Weights of a small transformer language model: 3 heads of 32.
Each number is 128 + 32 x the weight over its row's rms, rounded and kept within 0 to 255. Layers, rows and columns count from 0. Numbers have three digits each. The size before them is the row's rms in percent of the matrix's.

# layer 8 MLP gate, 256x96, rms 0.274, rows 192-255, columns 0-95
101:164098144099134154083155085097102194165135160107136185170141112074102146148178137073128093127146140118163197112113118132165120119085155143110131126115192146118163075141118092089085142116124075137131150137097147097180124204090153129108135160142155182141124142096068179084167109115162066135
101:138030096121158092130144110148118108130142119115174055085134109124159125152197188211143115142077208101179133130129119143123083134139152117121135076111172128109090192112151099150117088136134144102158123093150151159104111117081131179158171162094163136135105116132068173124106110113108160124
108:169135148096134102110111128121131113135112098128116094129184189137112159113129125153148098142080158099142117079143072109114138106114190203081124107150148123107118116119098109121097104097132120130036091109104103064114159142088124155208136166162128169150178052162083128121199137082168149144
092:101058142117141117139131109073091130117077139128106197163127133139129157180168125058097100105129135105130135074104069137159087088013121132168103111163160133129167118099085163055084119109145124121147062151114084132119101094120108123144157144118127086073156116172126143148123113100102102124
086:093157097135161153120146125136079147108085140131139109143153119122183092117062162134119116142132168137114173080138124172125162121195117162138053152152084140118146114219077210144120109177117133136106171134225159134119171188104103148138131117138094129108134168136161128174151123132084148102
097:090114152093108156200108155121135116093186145117110143152158101168133085125081168150159192127125178105143142091019104088096138156102116105174132111092152147106106122107137153177074169149166149132102083126094117130104119096134106132116175108214135186106184131139166148162113122122119148162
108:066073152089141168066171102181121085142176147126158158153084167144156148101143157128123089168136141098192130130103143125087073114147122161129125112089107134161117155121100120045197120163118075109190099137132177138151144150150102152115062156129093142162069117179158127092132155129138115137
101:132160169063162069081099126139117119119070117135155154086118136093158038113152132100215150169133118080166132132110086187135132109125120101121172148119104132103122133137123166151067087109191168196103106089144130131159108211134163177109157177121104123134142153131110102121118134121152137140
109:079143097162120138134171146146097137135156100145161111091150145131130155135152151180189127167112121119086101150103128172134143085103048107142130201109175192124097161122101191129091170096171084177112101106104157170165129169090086162050146132127151139129123088160142158137123119084116152191
106:096134141113203080153159163157173145153161085107134140094146126129151139139071109132094093132112127115092169089165156139117208129154095099117161178145142086184142201194112117115122127172101096125140102116121164054179153133124116121186106120142074121077103137132150108180105117115150187158
103:059110153097147065096150082093153137123143149151094219153180143126157154157116134167109095108127125153122157168159182159123181127122134117124136163161091188175093153147141121126072092101117106132147112159158151095144088130151069094124157119101151089100082157197090129121131153077090130188
102:108128121138191145123154122102184106121140144117099147113064109105138105099157087126116164163096172099077108103159165154154134137166085129144134163135123194116134137096130131154075111090145148116140100126148065105144152083175132028141124138158145173099114160215162159168120142091098056168
095:157141144100102125108103045090120101139146094133145091185118110096073110067131100134127117127175133091143095102110206147120082079154185090107132084110090136119108101146186132124196131132141106163147094144130109183138105126134108133152148067177148085096075125199131134124172088099115147084
110:144188129151117131066116110108143113176105160109119133172163109131175125108135116108113074122129198137151153136118141160162130145140112059145180119084138069164196163116123177121183111083115109191148142134093143117140098079139111086102154183114157088140167187206100161158135153121094105151
113:175073129200149144119145106166170129172085151157166121103113105121185135138122112186079124069066092102112123091168124097102156127067203097086131110100083169129128106124155146123145076139106076101150098128135058154108113113107185114125182089147182143139080107135126105127126142133106117162
101:088107138124182138131160122166138134141111152099116107120149102123126093134105126118109124139112197112136110101106208178180147146147072104107130137125136108146080186213114123096112155098091104135110157126141143156177109141135140040101112126085079094127203135191143099159123140159149180208
105:144100163156123096097143128140063140182189164167155145118173063110135178168111128095148072180124161164173109132114110165050082169155136144124152141091138063111154088145168157089145127089156135113136124130127122162149084167119155151146108122161129175061128182124106076173148134088122109147
097:147147122147104156086125136074187128122207186105134112108088102156190124134109084126150125176124149110153096106155125143092070125064107136132125124214121128131133147150119105115091116142116123112075140144143092180124129202133118103155225170091095139149148198116096070150101113130125120144
105:175149043125119103120116148101183160097121177189141140125133099137145176133086122118132154119123149078153100131218141127126131083141128130057157138130112178117122192112077107212149086121126089142112171080104127148150100090148184141125131192128146131138166096167170115170133166100122125114
098:122114153149128135147092151062158181132181153159153129161134124113115180122115144120128152133076164122061166154165128150104087158083121131169161146139174111149177143204107155134144130127105083158062122138119165162151086134164094224149166113129133168091107103137155133155100194131197138119
114:106158117147131128116119173133157085179113120158107122109092169121157167178140140115134131126117142135166140159184193079131105074171133120165110126138081155158101151134098170142100059079154148121214093110181061133185163116134078117067142128103178086109127099143068107126150156157093115128
104:115201175133156106132114117146094102190121188141150094164077121088120160169144097121082099164091135100132205082124119126086123106146137135117132151105096123171143124126089100161187147089072129145135123122120184161125127133042098164140094152095086140123125083093145138063100177116188114134
108:116194111117129118184147151163065135160127166144162133112128165098118089188177080163107115175115150110123136102115158178160102119143131141151173098115167075114113182054138104121097060138111067078112127130168167123153126182096152164055116105131127115112140117168087123165083174149116137144
113:130157134163175131133139182131088136145125162155111082129132091127158106145180067133164175199092118125146119114116104138157083097138175161096144115159116152142149165084120188101128088190085058126138113141109092119132198108165123112059150177116123167191183138132152145139108084165123174103
111:103146157148137119120104101205106111164093217152137126151141202148049107110115152134139135173096154110128116089141218089112098149152152167095085156188151073101127104093116134113149102059121095137128106133147110172131136113165138141099133139207105112149096081121109085126163137116156136113
095:144128139086147131114085081116186090106090127126132149170178178092129135146117129108146152158133160088182134146139125119113159101112118075129090120123108058108167101114160153194121148070095101106095124133102158206120109122135119084141144131153082119141126080221171065166079083105093162126
096:106063157111126083086072161140122103173173083110117118076081121119097119128097129137149160115143148120093156118082108091175090092160169116093181112102169180120174141108147191171154127106111115138150108082063151134095169146138131146147128143095203090165112074134142086089076113107121143081
109:096131111169119139102118135094159132094074155112135139111106160078156185117107098175140114117135150102097109115123148127153144165107107118111159112095179169075064087083135121137136077081114130176109164124175179064154077129158149188086118109179133187179134115157090177111122144057163154099
089:136056138165109162109100172140150181141099167131122144092105069121123136119192113119235130046135170164101159153160131131101166144135101128100192098160125164132127163176145133071111158102081132158157118155101139157135136138133146109138095181117116124108091098159131093197153131126109090176
095:120130181103090155115108168118105122134083231122166110097128184158170104141100126140160119154118127081168123147131134120153122029151132154138125126103150137085115097213115119140104131084130158138156155105089129189177093143102155178111095116138120126130067124070090151133132172102074126082
094:100110135104112104190166132098189155192127082118166126050152140103118156155190093117147097104120126138141160153124106140153171100094072103125124122122148156109122159141132182163142114204172082154153157147158159149071129093092129134221125145150161111170141159151098139108159118123167101068
101:071154104155136091113143164162168122116154119148114081155088135121173070131133070137131163102104136190203157095122147164151108137126153126138090160144098147143109090177128173179092173145170168098104065126206114109109115146092104103103088103124105166175089169194116154161135159105141127162
098:135125118078160122056170181138152139081161174072141137184127092077121163146140109118119195186129087151143121131159151159142099106133156156104144075162141062077138146135087151164090119190151148100157175123182110141168121140153120131149067127129172115144110163114130148122088116124128095048
091:124130080111112074214151162108131192099185094089120171144145185105112170138119183127148152163094186161090107174148150141108153121162094118062143171123163112137104143114148126092084132109123181132172133127133145107119198115110059170086135152140162178128119133123142146111113165069138097108
094:128131164124095123078120126210127106103144088141119083149126153128174117068169106069102124054147124108145127125129154105145163143197201146098105152214108171185141132098094144141125175124134150122077088164083158114110130136106188185138175119134140108156140175157160088122135169129124120118
100:083160160185122173170174080109086095154130127133081153154118122096083140144139175131104142090156108060120093130132172105174111049130106146126146130127119157159131142144070091157072174035118179142099139172114130095195161102129166135134124105073134168116154125093158129127146115104103143159
103:140062165067103107091103146160097129146126123140088179160144097102138188139088148099164129130093096077117113101103174100169117161116095118062113155144103190133110140106116132059083168143095097115101114075090114137139167104081152161120116161111095158099144107075082182124135077140075118168
107:125130087133099137152129100110149120136099162157169144134102138129169203106116068129103088119097116087068109113149088107169137149101100180122201100111151150124101178192090105151129116169142089135093147122116144110205129139123120094080151095069141169176103180152083096160172105125199136102
099:142082144136106126166096108113150122132101109123141123186158125111127093149148132148200109178210117097183135105156204194127095232138086115154117161143099132100103120137124101120170118133134078154106111108066117116133109084080128153180101108109163169111149166115086086105143148133147155077
073:116113131150136152127106167060173187110130159137125138137130091105074105080158118112101102111154127088165089130166171123096154103101109159111103120167111099154156134112092123154132109160115172119160081120188122132149114048184157148216056161187096126105117190162164160106100122114127169149
098:142107150089204139183127096147147170160193119198183179099141153085144114164178120164132105105151131130107171113132070112117144165082103125129153135149163140154138224102166143118098074153130075133116089090085123165101131101144103118171079115146099123138148137081116162144185142128108160126
105:142098184135090113100130169117150057198091151153141122144126157153115126079125091140127080133117146127123134163104124118121083085132118132151198140168134095121114144076146154091118104081204157164152121146125156152161115097089162130125047083097109148174086135098190141080054122101131133176
103:088148175099137172136157126136166093191070149140076138158180122103136148114196059121084145147162106120108150062157132081143106082098092163094148108135103124160192157110125148131175087122128069189143133137089118105117151129151146098129115136152210113137156169149125111119143067106089096116
091:138036177141133147091096110155156108115130119115110086136130170170106121076137174132148106161101124117157133079111111146141120125141165130142111122158092145213149162163084130173177206087146111122123151145128131130105148140155100122129156128171088171110111043185080182135156128126151104207
112:160078123061078165126144128138123103136124157118196103142083147080117116063165115154148171116129200095182100125135115148118104092111157128149144097161180169135120149141064159142180121128156135116136116084133066144122148178118202167170162139169098115150102093160166156098137129075180129153
100:131136106178103131147099126107119103149060096143127129178172139116182120132181126145198114124130174120133157097172141047086116146104111096146178158129110102118105173144160120112157135127182106076114128126147106140196113160101098145147104105157121098108135104112234114130099129204145101059
108:113126192174147112138147055180158130120175118087152104153091157150122153143082174150100166083130132116154164101201134140101110137081142126134154138099140192115128143145099128154125122105191139124179143178200141087181115107146108053105160114146107122115087159114125094115063101119142150192
101:136172166087140097149132096139113176143115152073102157094096207108123103128114148151150095107147102108171205146171140156154169116143172127145111124144045153101132109096080122174130137079113081153168130092186126134180111145158104074066131140119157149202134133173098170134128157129139149164
110:054131085140130104120131158094125115127091135103082081150186141145144126126123187175145103144117140078089179085110134165142130096158124145161147102134107116143120088142139113111112114097135109102116136157124132127082095091083169189087088068093105130105165168238113189148164089096118105183
105:195146159165072155126076105141130150131087157133108106144156179150123172106100166162153136210140200108120143084091135175151132167129127109132133151096110103148128120095120168106063103117158101113175096105177096125092103073111090163067104177131134193110132115147095134123102123066093094152
105:134101146117132098161183155139115102121121120100167129110112106112160121076038118110138080099107119116152100106108133150143100109106088106110120166131118118163158158130168138109128105173216131103199150066175159154163131135137129187166115125151212099092148063133185086202118129124128161133
104:056188160148135147113173148155165117132154092091087142144197139064158119109130152137139159194114175142104133139135102152101106122139138122120155097133159197133113096146131150167091045130131177092126089118129103115139128116138160188095107094168098162173060180127152127093142093166140096078
103:114136129046118129097137110117153162070190095090161179142125142094158199124131124105176087127110129102146121136086087189113157115143096145106110187128113154093189167147131145129143173115134096153069091144090072084117155191094122069135160131097079181127120140174104143124139113101096094136
101:095123123127133127125179115120133078133193065105096125136162159147156132121155084085130117165142138096141146108118149148157115116094122150126154085182133120137090166132140131052174135116171156098166087143068067115177104090111167138148077092084091166176125103115138150221098182103157172152
089:117147137135143146154117121156102134111082084093141188140084119113140111097096083102103136107096135120136196086136159107163160117096087122034139145105144135137042130127165159136153081105098083162123129130161121073157182177194093111154157136125141104164161075171153097165183127096148115175
093:139150113126090140135091172123069156165144131153157102105113128142145057111165163100180192183076141123160136104122127155080160154129063122110121154149156140078152175146110124092132150121133126155143122135167139182130148073119132171149148172127100131128235103093169125146161214108101160111
108:100155154156124087123112127135144124119178141148157111149122140122128138104104134076118141132085119022106170105149138098169160156171130112101120142169112095122084188170153169151132099100100160144197101152120128144108065142165097089118147042110133140065119168152105117162173110119102054183
103:145144114161107125114120108098135093168065143133109177138072094034115134097138108172124074123128157056121126155102136111102118098111111113079113085133172149075086148116155171128084112141151130117124110210115143123088116083123132152126163111162118106140175193131106155055126078103094073089
101:142107072099186080127122133118143119135201139173125037136099110141099183074151169133114119156138133087092117114144154181145163118120097144117156176131125134137149092099142096090157125140113133113131103185054108125092100144099149135121155040141137143102147138186185158134085197117079130119
098:097143189119115159164110060146140131136098115091123100167063105092108141115116085126167104111083191139183130120110172092137142157142118124148177165085143190131135201070068067175135132109109112126137121137209172155126119108153110075118084134160128120174153113154152158106156102111106107109
097:164098132169067139133074112093104105136077194173133136148111144052067147119167140082190089098123126117134120120146117095127129144164102124084145135113057116160074156168077132108136115107160093107121133153123090085161074110083142160084111160180108176100117086141114176145115123186142115100
095:128133107138110112127088141110152124085145177103152100126173109119161157147142127171173082064198105134060092117129113171102118144098120153123195154110088191134146096135082157106172134109117105120109092099162100073163114135138098109168131120081145155134140101123188073144170176093193137200
086:114183091142099121095114096143120117210119121146222126156157158151109075158181113122161131164172168105182124122130110140140136193166164093086098184125175149142088123129164180143145089150126087091157173099134097110119155127182169128154129134087151163164080130134092112126185144158102149111
101:161144140107138161209073108104191122107157098153091129097134101134131188127116140147170136183152156146126194123097130187127136145178077150154138124112108135193121084164153150173177161144121169111137062133175174179132064105149077169092149106161139146089113121115107095148106122105089143123